Weights of a small transformer language model.
Size: 12 layers, width 96, 3 heads of 32, MLP 128 SwiGLU, vocabulary 4096, 1.67M parameters.
Architecture: RMSNorm before each block, rotary positions, no biases in attention or MLP, untied embeddings.
Training: 146M tokens, 2234 steps.
Each number is 128 + 32 x the weight over its row's rms, rounded and kept within 0 to 255. Layers, rows and columns count from 0. Numbers have three digits each. The size before them is the row's rms in percent of the matrix's.

# k: layer 9 attention key, 96x96, rms 0.0678, rows 91-95, columns 0-47
# q: layer 9 attention query, 96x96, rms 0.0667, rows 92-95, columns 0-47
# v: layer 9 attention value, 96x96, rms 0.0678, rows 64-95, columns 0-47
# o: layer 9 attention output (transposed), 96x96, rms 0.0839, rows 64-95, columns 0-47
# gate: layer 9 MLP gate, 128x96, rms 0.097, rows 0-61, columns 0-47
# up: layer 9 MLP up, 128x96, rms 0.0958, rows 0-60, columns 0-47
# down: layer 9 MLP down (transposed), 128x96, rms 0.0962, rows 0-60, columns 0-47
k91 106:167122120176101107168123127117082166161122153203096102066166156118170111068128110174096138150163106126144059134146192137158120131127132111164144
q92 122:124116119078143080171091132122173095141160078086096139096083116146126140157129094125186182107159179139135125167108094123081115153143098135078128
k92 110:119041159149132143108118136081181105179146167171153100105114105156118162101096104098160079141153089167155138174124092110092142158129102112160037
q93 112:173148102110144099128166096102141156066117074196187132129099113135112124141135130115092102129091149109026090146127126131151090073126067101149097
k93 113:149182068105109076098170140112074174072107167159136093079167102156114076134123136153138114092052150152124065165121152161124061141174078128162104
q94 120:137087141156135149098163128149151105158140144099099137175174129113180130090124152140100129137125134139138117142115104192137097093130141149081135
k94 112:103211094120203093141096119142186186167158179166166118094119101151151104096144097143153102092093052161177089141102113163105090110121124112140138
q95 108:121137106151130157121161102079107142106151090137187105135139101198103136192089160161105140120085179209155184162212171125136142173190147129124092
k95 115:153118100110125187118167105116126194134084141164141093120197136196122137120118115094107113082128177193133145099144065106125057138123084091125116
v64 096:112085118132208127139084118134089127139178100102121128154178183194078128104131119169107101129139131093162120179155121121136070181126084130079142
o64 097:124085160102147077145094083077135205081137154103160145107123125123086122104161155109141175114167126111095164104132081114095126101148112091106175
v65 097:111119189197167113078138145096163136109140115112131126129125083184170065149134126205099144095126100120072176116113140174139117125141152142130151
o65 102:130103096097074094150161153166125147137145145144144085093111150171089158168129117107084150104161165168203133101118132200147141091125109133100090
v66 106:120122159112155161142158163136150114084050130153168146145133136085116169049106143073126159128152117178208146168151158110154104163116104119167095
o66 100:126079137106104151137116123088142136127176068109107155129124103136108189190108108099064185136086122074114149096135081157156189092167135153165157
v67 097:101132088181104171149100127100156104121174115102138148130139065104112125151097096115134101132098080108123061156102166177127138092156078066157111
o67 111:119148152134145160141070174102159126149119117066152101129091116166081148146109163163139131066130077092149113121104082198167089105125095157125168
v68 106:119136142108142127161173153128093134116188096120170088100082139097061104112106153103107115116118136169131149151058124086102141107096106075141136
o68 094:149137131172142147104152133191099093094100112095089125137204120128147095152179100105129116157135077099132111155132111193114138109071112126156101
v69 100:051148114124109112122134054091120135094179141119175136112160136168138118157103090097120122100097100120096174113090113128114126144155203184132107
o69 103:119115086102130167075178153131162170137066146114117142103082114116061098071059119175152163085140161135126100137191132086141125111122111127126123
v70 108:120152087070159125099162092168070110140128087135136118111123124098119156173128155072108162077135139146104084112127155200143073142175131047151158
o70 100:116129101133060151239109119130151181164148078068136145103192157116156151131137135107161138182115149140078133118157096148113124102098091185173092
v71 100:125104136166128125147185157130182082105112158148104074172123137108106151145140180092198126086075156081143147101085114112115191109187158140093094
o71 098:185134143108118118114064167116122110124139174134145157117168126200108122107107065099134180171143137168120153138178144139140122102115130147132162
v72 097:157103128088105067163056108144137120137146088134099125113098100138079057183156112157113088097087086182184104130156152120086173107137183155186108
o72 095:161151091148173097136172143139131141147167131142108114121113094099113163070054134112153097165184094151093126111047096150173079065159118099156100
v73 089:101196121100106100080146122104124155142149130152154129125122142137151065087127177105105128130064111092135065168098172143131159166149189043157179
o73 085:142132130152155179164086175107058213150101142097084158099125142103096113159129156095115130127087142153137186139070116123192173113126044127129051
v74 101:086182115171141087104128134191149136100075150159111181078146082124162112097137075121177108172074164143189147106122137114174172091161112104090092
o74 089:162149176126110167058127070093068146141107142137147151144111115129145134113145134139138138139144147157177126100090082108129214107105117179042112
v75 103:165106112120064198158091100123146147112093142118178121141137112081164081093078117137135122179107140111167147097102119112140065136138111100089127
o75 090:146111133138093055062107074114143136107140154126159073076084169156113143120112168104128096153131166168076127131135148129139150129066101107194134
v76 082:099095143118134133145135139171133062143120119176114108153168130157159106098176113106117166166101093170129069125077141103087134165140093140137105
o76 093:127113155112127099070152093132196131080142147115149184136091192122124127106166110117123156123161115134137148125112162128068178146099149125073186
v77 098:111148131082107115126115089151178114104122135171136166082170114209143180152099133101078093108162046148098154091112144101106103148134132106169130
o77 102:090192180175118127087134182124122142165161138137128100081189143124087147130126130157163159130137128153121138138168116121114111138192137134102121
v78 086:065159110163173098146129184122085179131077170156134127146145157120115116150128140137101103145096124097102144064165131140095057147165123066146124
o78 103:148042154086176142092130103105102138116111135115127179119117141139199160124159131148222141116147113124183161108079113149125175109113143117127129
v79 095:126115080167171184116125118148199149137148115164087151093160146076137166121119141089161100056156100187149115146093169160091159137119129135141114
o79 097:147093132123076153104098134101119074161101099140100099119112120131094128061156134111094159149106185154143170101166130106245097118108144140151115
v80 103:094087138157144199123134093143080090078118175094172124172139116126114108140125073118165104106121096154126102137083166070194094149127164196157114
o80 094:158113147136156125143122063138133107102128144125141113189141141133127169126159135175120152111109174058188155078150150169133140078111080113135184
v81 093:108166130113108149125143168099149124163089179189100173122144154149109105096190095158110195134114170128119120107130156140076119142158091153144139
o81 110:110046094103139153114118121151137093053100101105082112118129105123158127145088123111189154097170140149153110137178126110159163147115120092083120
v82 097:076099082179111157135113183129096162169112085109116086118158102190153187099111115089061170156168085142131120092125159199102119122085137154132157
o82 108:101108177086112134109115132136162115106149149138159196114100213119099116090149127132120200080143115117098114119185181098124094141100111146165108
v83 089:125145161120138101149100124079140125117159127104149143195187114122121099179139109136112100148163117070110150105158087152154163143163154130140109
o83 086:136133161103146061145110135115151157116084122093104132105161126171102103135128148116091121123129136164128106103099103128176178151130095076093119
v84 102:175092150122077130200145110088087144144154120121173169107144102133101124068114158160144072131079140078181089133085094159091130083129181170112094
o84 090:133217126139119068139127135152175194108126110098074063123120113083116187193121092146130177154121123117118106102134099109142163144087140137158175
v85 103:180098087120134136176154095198101150083170110098135112115155119171127136125126161189105078136140119096166147137154080120125133153113154188085126
o85 095:190138097160062088137129148157129107102099143136162129149113160114087087103126136113118183136116177126045115137141105133131088123082110116111117
v86 090:097096143142126097137102082143108087094117107063120093150072164167109096159058120130173165102123153120174130111104152102144088192120132124080127
o86 101:138109078089145081112123155067146134156128156104169195108164139088159118106163132182197111155077110120127105150133127096109171117143122142174129
v87 098:115181117186156142167109150136163157130140140092135107157180180121078156117175103095141186146088042078127137103108066082143118118142071144115082
o87 097:119142111183161130196137198090122142124185174110133120147095126088135104128134109165101150172197101165128063141124182150145096110111154154116115
v88 095:168147106148168140086142164113109170158108134142124138074166086149082138112145208187152058143042198120151147090153107132118123092114101124145093
o88 090:159139157078190105121139126152106118112130087120191132078105130119125151107141133098101151143121172107113136146127150120123119120151163173069047
v89 092:073090132136064149117108075125152103155160159134180138175137129134129115153169158103078116118148134190145134119103159127139138114150114159088176
o89 088:183119093160107118108147101116113165190158141122114124107110095088091172141107139155142155139122118104141142157203102079148183124135147166092118
v90 104:145101161090087124140136135126186156100126145166148195106102153114139132102157128171115151150169062096134108149150084127142075143126081157077094
o90 100:134144157127160134118150118113066152126050112090149096171132141070151149157193117178153130121106071134132124065076176105126097096121157153095167
v91 106:075184126106101113131096201139157169190093153140145153143138137122091159169148161084143159144128133140181130165151167102176119095141147075158136
o91 102:195055106149148116136125182181141112088142164082180126128158121131111121104126100166132139092122098121142114112132060144170204143092123111157128
v92 104:130131134137154186113120143164110053082140131118153144130065135130131120094201142079049085128115111125124117129105100123123094072196137116086127
o92 101:138124161113151131146122166074186102170146147119136131153113032171148121134129109112086153144074115123121146110202139112089137098114122139167120
v93 091:138090142168124108131080153091099160104159180096146131151098129146163128101061045150098103170106125149129142121124121183089179156138122111172088
o93 096:108172122139134056151144153109168185141160100108078116140141148133135129161159156114107107162196112098213131193160144117078124124086098098120141
v94 101:141139119120133110166120167132103142107170129106165138110162152138138083208212129143193134181146128187145114161131160196091154080118146157124114
o94 106:203137101101134135132084095158172143097100105156143108177087083194120120161069133113079111093161024088126155135141128133167143127151119141136085
v95 104:075128106118106141112168143101148134155097112139149133138109086116126075165147167157092110123157115100065123164180097148101138101117113048099156
o95 095:102180155155152086081099154105151138143113176108069122129165147083167105145121121080176176126095060183134081118102160119138104159111142140122100
gate0 107:166115128112111102099106117065151123171118108139072184055144152055170144141085186146151126165149155119132149127088090113116190095089129117102139
up0 103:133124154085189088179128128151079060119113123150121163111108137145155128087099127120157101114101097122046161091138151146145151068161091125123132
down0 106:124083140135115115147149105129185118085167139084148145066129162144186113109077145154140183123180111152203148150191099169088101102061106103155142
gate1 097:121061141096090118098085170092100171172145148088106142110123138111108137110156116061141113085145115127176166090069138101111114086130119066170178
up1 095:114136175132119122126090139155150134130161133122079159032132126164144130150180120113154123113103154100134104157070147133125172114130175157099133
down1 090:110083165162160098121147145108135124054117169109126173174096148174167107097140157118096086140109139141164122141163178149141179197118143215159114
gate2 100:163155143100138168127147190102127158161087170113125109159157146104095172112146121103115083131148095126133098125125103089149092111169102126074125
up2 096:155115091128075150137096090136179191112134140144084154142172125102128097131167104126112183123133075062127107116107107173166143075188101087145130
down2 095:101131092160199123138105099097113094137154066104101137112133133124105145161114153138120085138165122106106130079112142161192129071133142165118141
gate3 096:106107142105127146104113103119159103132123147088150102133139127065112099044095137131161127083156131063088155101127186109127077149097145102130102
up3 099:167186119187144138131176111056126072082114112161114114180120111121156153109161097099087176086120109125154168120116123172197119112181107143149179
down3 090:142147138079174130085109108119124181096079161123123158125133079099099103129115093116082138089160133162141095118162051167089106102113128048128070
gate4 100:114190158186122143122127145072103163178176205148169081136090103116127149106110107152121106129139100100127164165106125134141152074134153117133074
up4 106:116150091152119036090065154161094112079141111130133169137079111097097151195162119071125136104117117108141128182157106154134152086125136134144108
down4 102:144182148110121174108155105128122133087083119127070176137155132096156162156102141105175186073130086126138198126131082146109110184117132123164116
gate5 097:118090154076139177156143113146140105162137127136117124196151104146091163142129116090113171075102089127152147148127111132157140160145148064091141
up5 098:108114146117084073117127111129062106099106081151068050091109079122191119146098153164136149118099132126101148151183159122120119120123106114064114
down5 102:088167134153102097127106124137106171113095138122133178130147103089125068062119135095028144127135088172147108153118086153090160074165142113176153
gate6 094:104095123136137123143157139129093119159131121137135176102150164158143125128124117053139202178126105130153103129118097101158093141132144082187151
up6 099:151130115155094159110118122045164148122155174179105145096127122137100115082133098129097134113142142132170148188135118194147140085076122114137117
down6 099:137177156094116115129169150122144107194139098154108100139125187146125136167169181089137059076140122154088082137093191118118121127135059108115098
gate7 094:154098172160133140129104154134099127122123143124109129091114114166099182145147193131104128145176157164130108172104189125098125181120108068137178
up7 098:131183119102186173146177147111128167120125127066158143124165150130111112089117129108127157154123121166131150148135178095111116135142156084137177
down7 096:090108122137104154122126133086136134169144147175105102128127080112135182129103154161082114129152147110178094123130133157110135199217139117133185
gate8 098:123160102164115108149108162098185097124176089122116116123118122124156124118170103169095105117192185168079162072097088171102117108146131130135111
up8 100:106149143109163084136150107122068061138076148090156194130121144140166166118148164161130084150137158099159133146132104162096100186115145068172102
down8 103:090138186133116160166137184146156136139158117138130134172066118160101172130137116095108157163165172129142083073118172136176063115106143143125066
gate9 096:181097123081107134160073140130062131117114157130101146166127095113151125155124113138155138118057176156106214099136101130156160074158153116116112
up9 101:106114142120160090095150156147120172143143126080175168091141122104169159082131126064134114157171144093150103111133152121096107109127098095119050
down9 097:163141134097073056151046103119177148115146047137158156153123167145120120107192138094136126147094122082131090106116148112096092092152171086139074
gate10 098:083112146110097145117157137132158200128149194124136056158190077163144172123121150159133146111146140112069139138094141133088108149110162145166179
up10 097:138128105112159131179108109176166103164136158139089094147127200177133131090204096110121095182073177083086101104131169101170115164158138132151150
down10 102:127096076134138148105122103136175148139135115177154147102170136149118079122127121073100163131114126114180157172109177102117124117089117069139095
gate11 096:112128098105114129070182138146132150167138103121120187162159094198141107145150167062171132108080146102117139153094153014141181093129144079126142
up11 098:133168123155151104180140141122164172148114197167100075136130117109087198052110182187122140057123088153149095061103103175135083173128138141111109
down11 100:119106088113167092108083118112105124059140083138162143121102124105162105114151120177054169158123149133157128169162165106119167154060186105113125
gate12 099:138122124144133167090123141150102111141141109097103071104110110131130094108174095142172097121135174132092137172139122120143125132102108194149151
up12 097:188124132144133162136147132193156123094141167140184165130080164089106099069146096140064126163114163140131126175134203112118103120161124138156160
down12 097:195140101195134122144114129150128141110131159174182174085147163179097118164116122106124128164145173108133091096085155091126151093196093092081083
gate13 100:085126131056108141080131165132061164136157179192135096126207033112163110106146121150128103125174152124105068122091131141150086110116095114102140
up13 104:112067070160057119116093188146121166112093134098115183082161174101149161121135122092119154072159108113177124108118046125177201140107129121155165
down13 095:085127135075176114128106127134106091026109112123126090151129126134176154150090168129111154140106114136106155081156106121130146082115138151127091
gate14 111:192127166187089147094139171160166135127141091102165163111139140104135143160146168168143070099145144155101171127145069111130140105147155164125164
up14 090:142137185145162150143135096107171106109163099142169140142210064080140139130167121140162161104110189089095168117122129097123135111128180176153151
down14 101:176106128150140155139142103088146180165145237163133153126096128114120157096050097055147074140134079131176162095113129127128137167116122098112132
gate15 110:084104157154120179157109111086182170135104116146125151165125146125130108100174091170134081137149159150122142119146103086108099140165161167065188
up15 101:093141111150146109200078109099113118121118128110098100233137091172115155158154127158137112110180097113188149119104125125105128149132080117082106
down15 102:145165110146133141122198116141120122043141146152102155148143057142129158108107151070157114098057180102101156103102094162061147160142170091094152
gate16 090:104082132178122164086161166090112118086166153076131141171138059092147096076199118158141137145147124113124119128165096095123157111128153127101158
up16 092:094120099137108187119093139147097132145108211241140112163103103153081161129131113095122142102144158067109166134123122127136102086155114135108123
down16 089:140114133084115159131141132128120120021125124146083108106159102108163075113105190162122086103079108111115130154122154132080118085136106076164124
gate17 098:146138095179155108224096152113146093122147133128120188143114136132122143141157105117153071057181099114144138145116125101167120127124150121093101
up17 100:162117131125098115113146203168091135164155121137189111142067202112070151048139128107113082100139127130136132159130127135129119095067146108093110
down17 103:105122145120152185162111126105175083126094143146164149095084172188104100066138097081137119170067104106072147144116171109177123127136140153166142
gate18 096:106126109119140089122165140069174096172128099105172117130142147138137077107116147103113158123090125146173135220078131124077103140100118085098181
up18 098:164108134123153133153140079096105059197067147129145125159151099149130159122154133071166144132100068117077133097094156107145111171131128119104072
down18 097:131103155194091149163119139178143135193163139114107144128128092105133097135106092153112182095168126123137153157140143154165064113137077106154181
gate19 107:091130099076105150154063181151063136110153054155117128128125061101129157101130180163107147153123140144149108147057116107087085098121121092106211
up19 103:139107095129144081118182115110112164132053139112162163121144145097114149094104107159113146182098176155163113083109134123101185102138098191108144
down19 105:155132118115154091065112145159118127080143097130062154135173135089193145112094153125119144169143155112139113097118115119107145137067085041123178
gate20 099:117078170074131085191175110108142131165161203127140172175116100140175106146156166162131145093104140117098150127124137073118101093123079097094119
up20 097:138149132092175091137111110124182132043165130099135087163120095159175102116192082104095094118110126152133139042158102111156136143130135168159173
down20 097:151075182163089092100084140156123148076080189126100121126052097138099165118127136147174139158132098121126120144111143149147125106080138142180151
gate21 097:133059192122108099069161117125112177148171120136179146101172115148136113097109138122132134140104153127095128099127099069104142133136124067118166
up21 098:162062149154163157152213093155119118091165142047109168131137098132129136102054151126132059156111140144114185125136164082106158127116109119124140
down21 105:132135105095119095125090152087081081180109110143123112127134126100091124081111155157086176100117080117040163136108123208129142151092104132111135
gate22 089:105110104095085172137145097164130111126183167105132103087068086114142156110097127151087136098133136054127148153109147134131119099171165136145140
up22 102:118101120116150126140122118159134132074187158199132138102167158136141140132136115133181131133207171128094109199120111157101162161151086096159180
down22 092:132138109133107137087072149137151106082112136146118101126074080039099161117132145131204177173103122106207181093107077124141068162079125117136091
gate23 084:127124190118150087134200141083108132125039159156151141131169076098117144118106111071102171193139129110124126137126121077153143102096070099046092
up23 090:127107184155125172111103108153166163085111152166095082128061107109161142129153094115215117163112120116141165161075139103125112078193107122141141
down23 092:127130169138153073176133117139075134000101131106137160123158146127138136114155112135085141079169142137149124099125103105120137104092108171096109
gate24 103:222118132077077132159085170185148129136124153119144089088150106129105115111125130115170144201100109116172131159153114137105154144114150158102149
up24 093:164152113143088111114173120141125170155141166128147175125171133085126162097101167135143054097126129089128115121126109073146079112086099103169158
down24 095:175116128122114142142119087078140113146153067115205081052114125143135143113100133127097124174066124141137133093095100122126185165117105154106065
gate25 098:109116057170144155149138114115152091081127142145107090158193121105157106108133163100170132106164108127164201086124135113144118132063142213136164
up25 096:126095154112117122074129122124116134178128141089140103113103187163128035115186132144114123113174108144174133086127131197170128150121076142192132
down25 087:165149143146090088178112135128074105104151082110105090187135140100157150135133100157185138125134109156108105149130078139124127109158117169146109
gate26 089:141085183159144156089141116110102088105167181198138063162117123108119146098168124153141144077156113173123070142149089130088152125170140161113138
up26 088:160117140098162090101154104167134140111104095055076103066165139128144165098095110126104086206118137139131111183104095134135114094139081136136099
down26 097:125132132120136155191139152105147138199113125122072139087057138130092154129184064113112097166116131117123117121124110142104162107171085159109111
gate27 090:116155111146117113096158119095131142145147147147097113073129100129176140100116144081144134091163160167073131062115146103135127100094153058126114
up27 095:163075123112117147184127142090118144089119185168112109089149128112172122086083098180095087158164090167156173152154129149151118145132118105109095
down27 098:147169089171094108168090164120134122143125107112147144133128053136107145164148083155077109169158117099197130148161151162119146125132125110142149
gate28 110:098151112033145113166110149059121088133110154123132095154081129147191162093141149104120119162155091119099135194150077076119172063150098160139104
up28 108:098123117123173103098162157113124124150124154151124099144124136145173073184118138142193100080117158113163202135156090143155125116116155111122160
down28 108:091129158108145099105116150123118134149135135187171131117181116140124102126124167145105144121175068140108139103095159149185088042191119163149141
gate29 098:150146164079133160105035101132092122151158124127109130083109106122199145099117131128166154160188106117107136125111168142128099130178094152088149
up29 094:068120124129119131181172092154090183189174150157087086126135112154117128105089066134160114147140171109090080137059174154151148086132147073169092
down29 104:139186169085135103109158140091107159137116122160085081077159119109154167154100098128137136060074115050150152083086107108105149115164145073161124
gate30 093:145194153083100115061132102084119155140135168111187119079180174109115119155107145161128084142145140160127126107063100126097113150139089129097171
up30 096:151099170141117102093113115144149126181070167166100086144154141194089134121070156134145136151127156174078152097157087101061158092113169117096146
down30 100:142105155109089124153114181103122135162170144115099119089116116178157121158129121167132119127132048107073163121083063131144150119061122106075054
gate31 106:082162138134111186103122118110147153144166165113110176130095147113103125113104076096078090121219109090151115111120093112117080088185102081154188
up31 107:101127101127077140134143092171099147138118105119098102131153116154133142117142104110147168146074167086155145139132093106147156146143157176076121
down31 108:127166093117139146131168107188097190183122067137165088085116140156149185103091139072078143148137057126149101089085140115137101107133079173117149
gate32 110:117134140174128134150114209121178182078196145091128111129110079150102167090082124094082067098159150151185132143166116161128136108105124098137151
up32 098:143097115103113122170116058112062146137134082152104153138118152130139120120176119112190162156114125070164163103046114159160120099128105159120106
down32 098:167146111085107141172141130121166095159085143123091134160142131168137115174110122113133089182055107173161167084145141173142115128103110123141084
gate33 100:150088101092108124167065149164112124165095185165149144118100139180147130110106092119145120207105076111111104159101157127108144111171143106164174
up33 095:126159107124111089087125136095126157140150195119091084088163116183131120115172186100150122123151163088118123109085121059118046113150135102115089
down33 107:148096151148131087164136142159092147180137122153120093188130183108144166128097157072117165137110128070124191112204143138108085145134093140197150
gate34 110:120128186107136168141105086158102176081149109089103099151062120178123071099111143147102141129138091118123115116108166176135161167121108159122129
up34 108:184161100195154129158139140166144071143115100175136156116104144136130125125117157127098080105191065056145064166132095127165107143116081116117107
down34 096:128129142129178168109162132131084143119092129102167118077164069117091147195141135149129169144141140104137109144124158150165094069167166099103164
gate35 100:158052118103150140124065170108124127153110162180135145182141117164142177061101137121155103115134172093104125129145142111097155121155112128127124
up35 098:137127089102130106104164162133148131155113103131202140104187105150183123170128140136151150116176106120083109157141106099054126129121120150168129
down35 101:091125110144143109110131132187162124188150135110102129105113178150092108116144114206169125196118169133187132147165096102108103098130147131082091
gate36 107:167114116147138184212151145140115107174144148140060154079159085137142109148107124137109138187112113115099182119060186163114170175134166124111150
up36 099:141135081123096171080113109103121225153110117131184150092147145093128108181147157143106107125141036180144061126096097150125115148122101153197132
down36 112:056096085119157132209144145105122130165101180110102165109084048183126103148112133117148161163123184106132069129153145176126115124144108151157127
gate37 100:115125197126132156148118113101071143163130099109103130114117108152142147108151091151161102121135130076101081083167128123086120117146158120157170
up37 096:162122078115116097103117148151168185089124082091097171201089152133085113127137169158125213069106106098135147150128141076103098126163146136115093
down37 094:117100149111190134119147136153114143107192121099161102120134175107168162128112200107137140163098170148115181152116121135113116097091088172089137
gate38 091:100177126125095170097139153114156173133164167146120154144095135142133145131158098118154131103092162121167176172107189126132198154118137163175170
up38 102:077125102072088107162130169156105119200105123120130157133178128113121124146176171145137136112139142116138118106118158157154074170134097076167101
down38 094:140091120144183124119116078130126161102164154137131094121163171184077122102101168087085141161217096164054134124163064182121134100134140126094147
gate39 104:112092150143117144122083169128139100074158093137103128135097114138145088175103111157170177135108111114150129131155193099044121073124085084212174
up39 107:101114091098125142075153121099141058084141126127097201185148118125099074168094098119130102119129097134098111117103142154116132112094057177089128
down39 101:103100122200163161110059103106117155033074172108085151115076086115106146136140154160104164106146145087146140134147082161120146172196187096142118
gate40 111:154075176206082096146110157122139117155118111134095164088138058116142177139090121100136188175142091104197168093105165139102121128134113133130159
up40 111:085116154086177119124155157120088109184108109135116089078153059079138113160166184197111073111113100114110089112154058120094095099130148169091138
down40 102:110144167093061124102061114133208081159161096116102101158125112135169158097179141094114150119090133121167121063076114125123137145107127161123057
gate41 090:094180107140104105131119104121150092104150103126103111117161134122071115214115123120151151122143134167127131135149138111139138121170122137102132
up41 105:092100091135183081111169147141139107127144172100150140137089172095107124096060106102091107151130135118118115163130174145114158124156147112127191
down41 101:088095138092106102195186113141094155096122112149085130146125104166185154160165140126165157184076127121139139066120126112120151090113109183113070
gate42 102:182118153176085196136095103086156065164068110166084112130111159078081146121072179136158149146162183174144136160086155137164127054081099135158117
up42 101:156158200122162173089148145063134099146164160119130123112144090086171100123148112123118086084064129117151140154119111200164120154109099107124124
down42 099:168133132129153139114123111100130103129124116171093118113157141118099173132117117110108197147193171159115159150111131144108055123154102118147100
gate43 103:083183119141081142130094144166056114103212093061107121093125166185137089164134117101134106096166095129097133102141091165121151135176136142128102
up43 104:115117142142116137113115117112101119100122133136118087166089083108047145142078108071121142138058136146136182160128123143120137170140127132158152
down43 099:143078102088181147120093154104179149118122134177073126130081110150137090109116162144097120136121120120170130143111112180152114136150123126155147
gate44 098:140107155079148184117127101127146179119139106119131104175064146069186092110185149154163102063038117123080121090106131093105126110133172103135124
up44 099:161118159104146096123172150047124123120161119176124156139117139117085104091194185170104100103144123179065099083111141126115132156101183103156090
down44 087:108161100129130158107105122153181051063119153168157131104127105094106132153139150098112173125170177109209066158189070181116157093118173096069119
gate45 098:078104176158049160105111110137185132090113180129146117098141083146132134090119158135177138075153165179086153136152120121070116168156163121214133
up45 110:145126155134162134137208118094107148087082138152135120041101115122146176121122198158221130155173074102143146156130149131106123191105143161108106
down45 095:085119078064119164137097118154150109110132166074110110168153128126153162091077138109175146102071128140112103133093076188170091183138111093100082
gate46 110:167105187169146139151086140097123133132136179138135104145190128119119114155107079100125170171198141124088151114083179131084068112160113132146181
up46 103:140142131123122120071177085046141152203140153136121128121135091180106126148107151108093088113113158117139150132127158162205082158087154046122132
down46 102:122188056092105119095147144125131160120144083145127085102126120144086139163063149088182077174120063128165122082154206135134116081118130117141119
gate47 103:068127113158125147148086098176097166174139129145100110218117159139131138152128156162106094143133117096125135138127098180198169194131138154126157
up47 098:137144125098125116167128125114122156177114128091164052117135136146117099124084123141138149118083061120191070137086126124155135140110065132145205
down47 102:133104096150110110157159148140130108114153194135179085190105161170168083099090166199114135093175087090105102158179162141148112153105206149149130
gate48 099:074131152122083109133119164123109137127122143208074127168028145106187071102140127139108104069170132151118111109065139161099095116153126141150095
up48 099:108111069105150126087138108166139110183128114115142164168144186111130128133080077155144122137134168097137151141137124112162096090082129083163176
down48 104:077105118162162051115090120139132146132144121116137122142184168150147157125113151128140124180114126134154122149104115123118173165131124109156127
gate49 094:142145105103135112110151128158122180109116144153172087159112099066115151116112067157105138095172119148125124097140120083153152073142134181160177
up49 098:102092118132186182197127160125129113090127171173053127102117084192107126135127157100112074129174115133154160145109120131099096127155134116134158
down49 094:124120123168064120148110117181145060104121158152098112117152139099111068202105097169123152220172096159143119123178144186121103107134129103132152
gate50 088:069119152142159110196096148142131127116143169158122141065151096075163065132084172159140109096078114138092144120155140168142130159057199128098098
up50 090:105058152168138140125189170121107155178156179130129089184116076142130115126101135149158111099087104103116101125122201104159089217097132093085053
down50 086:144092103184083124076127121144138107090176114117107094089113145185077177150084164112103084082145145103123183127148095153085149104115113082135128
gate51 113:177150184171093154130092177139157072131201109119156130123092128103139169151115100114179165090110068140171159207102105129174139175146091146141137
up51 107:137098149083089110173049119128111060142121114106167063173137103101108101166106108093100197117110143120184155132142177121102157079143193141138192
down51 107:129139110110101118164070081124140166164164131140107095166157142097142126108210119104118053106164127152118117183121131125173105133137152155162099
gate52 101:114111166132126128158055177085130104164089133145109104064103196147185159139147122161130176080191113098141141136137168147147161152113202117088135
up52 101:101126160146176141124154143145107112124097126121102053095134143174154163138163070121137083215086113116092170092162119130157097219110123169146090
down52 106:096120128093165147170158157150125095177105152109083170154176118158128148139169141118126072156094171122134132098114079117130107098130152121119113
gate53 098:099086138121132126150127118126073123124053094118147131135130109090152073151129105130132137167101062150096082098129121122109151057094183178091106
up53 099:142143074118108121135086159095115115114137171106090121066110093107151094130141104168122118152107114111130107179124142134142157125178171163108089
down53 101:168068111122152125149148121153109173120204110127195157117132140090121117076168062144174117200079151076128120098134125110105106120168119104143138
gate54 103:158128147129056098121089163176111139113177121065106189107117127093145141138123067137188099120130127116079224123122099109135075065144118101159122
up54 106:099140096114145146105118175122128153120109144102171130153117111117162113184153101092136057143101199153091152096097183064167107120147150162173083
down54 105:100126155140110123052106105162129137119184095103117109147135156184118161156106132127146184136162092129117108096157129120140105174113171169067101
gate55 104:143115129215090158103102141165098125112093136134114126055176147153114118108108179144165092093148137158173113108095140099083162149096108124144175
up55 106:177114111148171143128191142116128173122163125163108154145109120135118126088119136118155154127123149148164122122114162184168108153111112084108085
down55 108:184083137049125145189141095142138135166155119126108125175152117095067168171170151145137140151156165120146074116082082142160110095108128128147131
gate56 101:108119180151048115104137128097153133135166075102170113161142139146120153154144096176185060103156061158127160139135131114153145154071187139106165
up56 108:113179179171164144143087097135132149095159117156079130106148082194137128123086124115161161116171154057099135109098098126086133100152144163191124
down56 098:137130123138122126167068122099185155146123144069181149136114179148101117087156134205161131090100168175119099106158106104111190082052106177144160
gate57 098:103114170131135099129106158099128119085091083132150079082160128158117132139091116131132148150052089062155063056122134101145169169136130133134148
up57 100:157134073185093090116154121121140087122143090157086117139092135086128139137216129128156127154163169148166142075149149102079077112124120122115081
down57 100:123149091119159156169099102152162178168120162157192110080147167109132143079147129157162170122145112135152094176112162104137148138094096171148152
gate58 105:071137134081143149140186140093117120170169164127139070135107115150107124124080124149104152139127188132087159120080115091051120116115163110085131
up58 097:085119133144162104131114135084102115113118123111160115149098147117167125164087055155111146145135128130085123181173149144166120125232093155134185
down58 097:117091106148173145168129097107140137216145146121110134120083159153132198111114165115129150083093164165080126116146167153196139175131077113157099
gate59 094:139113209116111118138125141153124149141117137115097137075178093119107121171095195148146134097146090111123087159089098064195121099174080072141128
up59 088:134084124110149144132169074173094106128116178142089137118154090107172099151203068163113084148139156160129090089177190168143081133106142127154159
down59 088:107170164155072114189086176099123171096180152100150093133154151212090137140064176125153114116122132173138124107157129152150097097141151150089085
gate60 097:122133149168085168129121088155076079040071182092120132120095098114137171110107158116122095169106159140092171132135103134106148142158140115144162
up60 098:182108109129086213115108148218083148133076145128160064111176099155106146131123096115106055113152102110127126122160147117103152154101124140150110
down60 096:135126154166127147158103196154164174086101119116129095152166149123081138133092087114146094174129113155215084098138076104191104110087149102107128
gate61 101:103142217134091172113104143127133135131148210099107103149133103168129092161111204143145128056155124216102161141124140033107160115143169082147127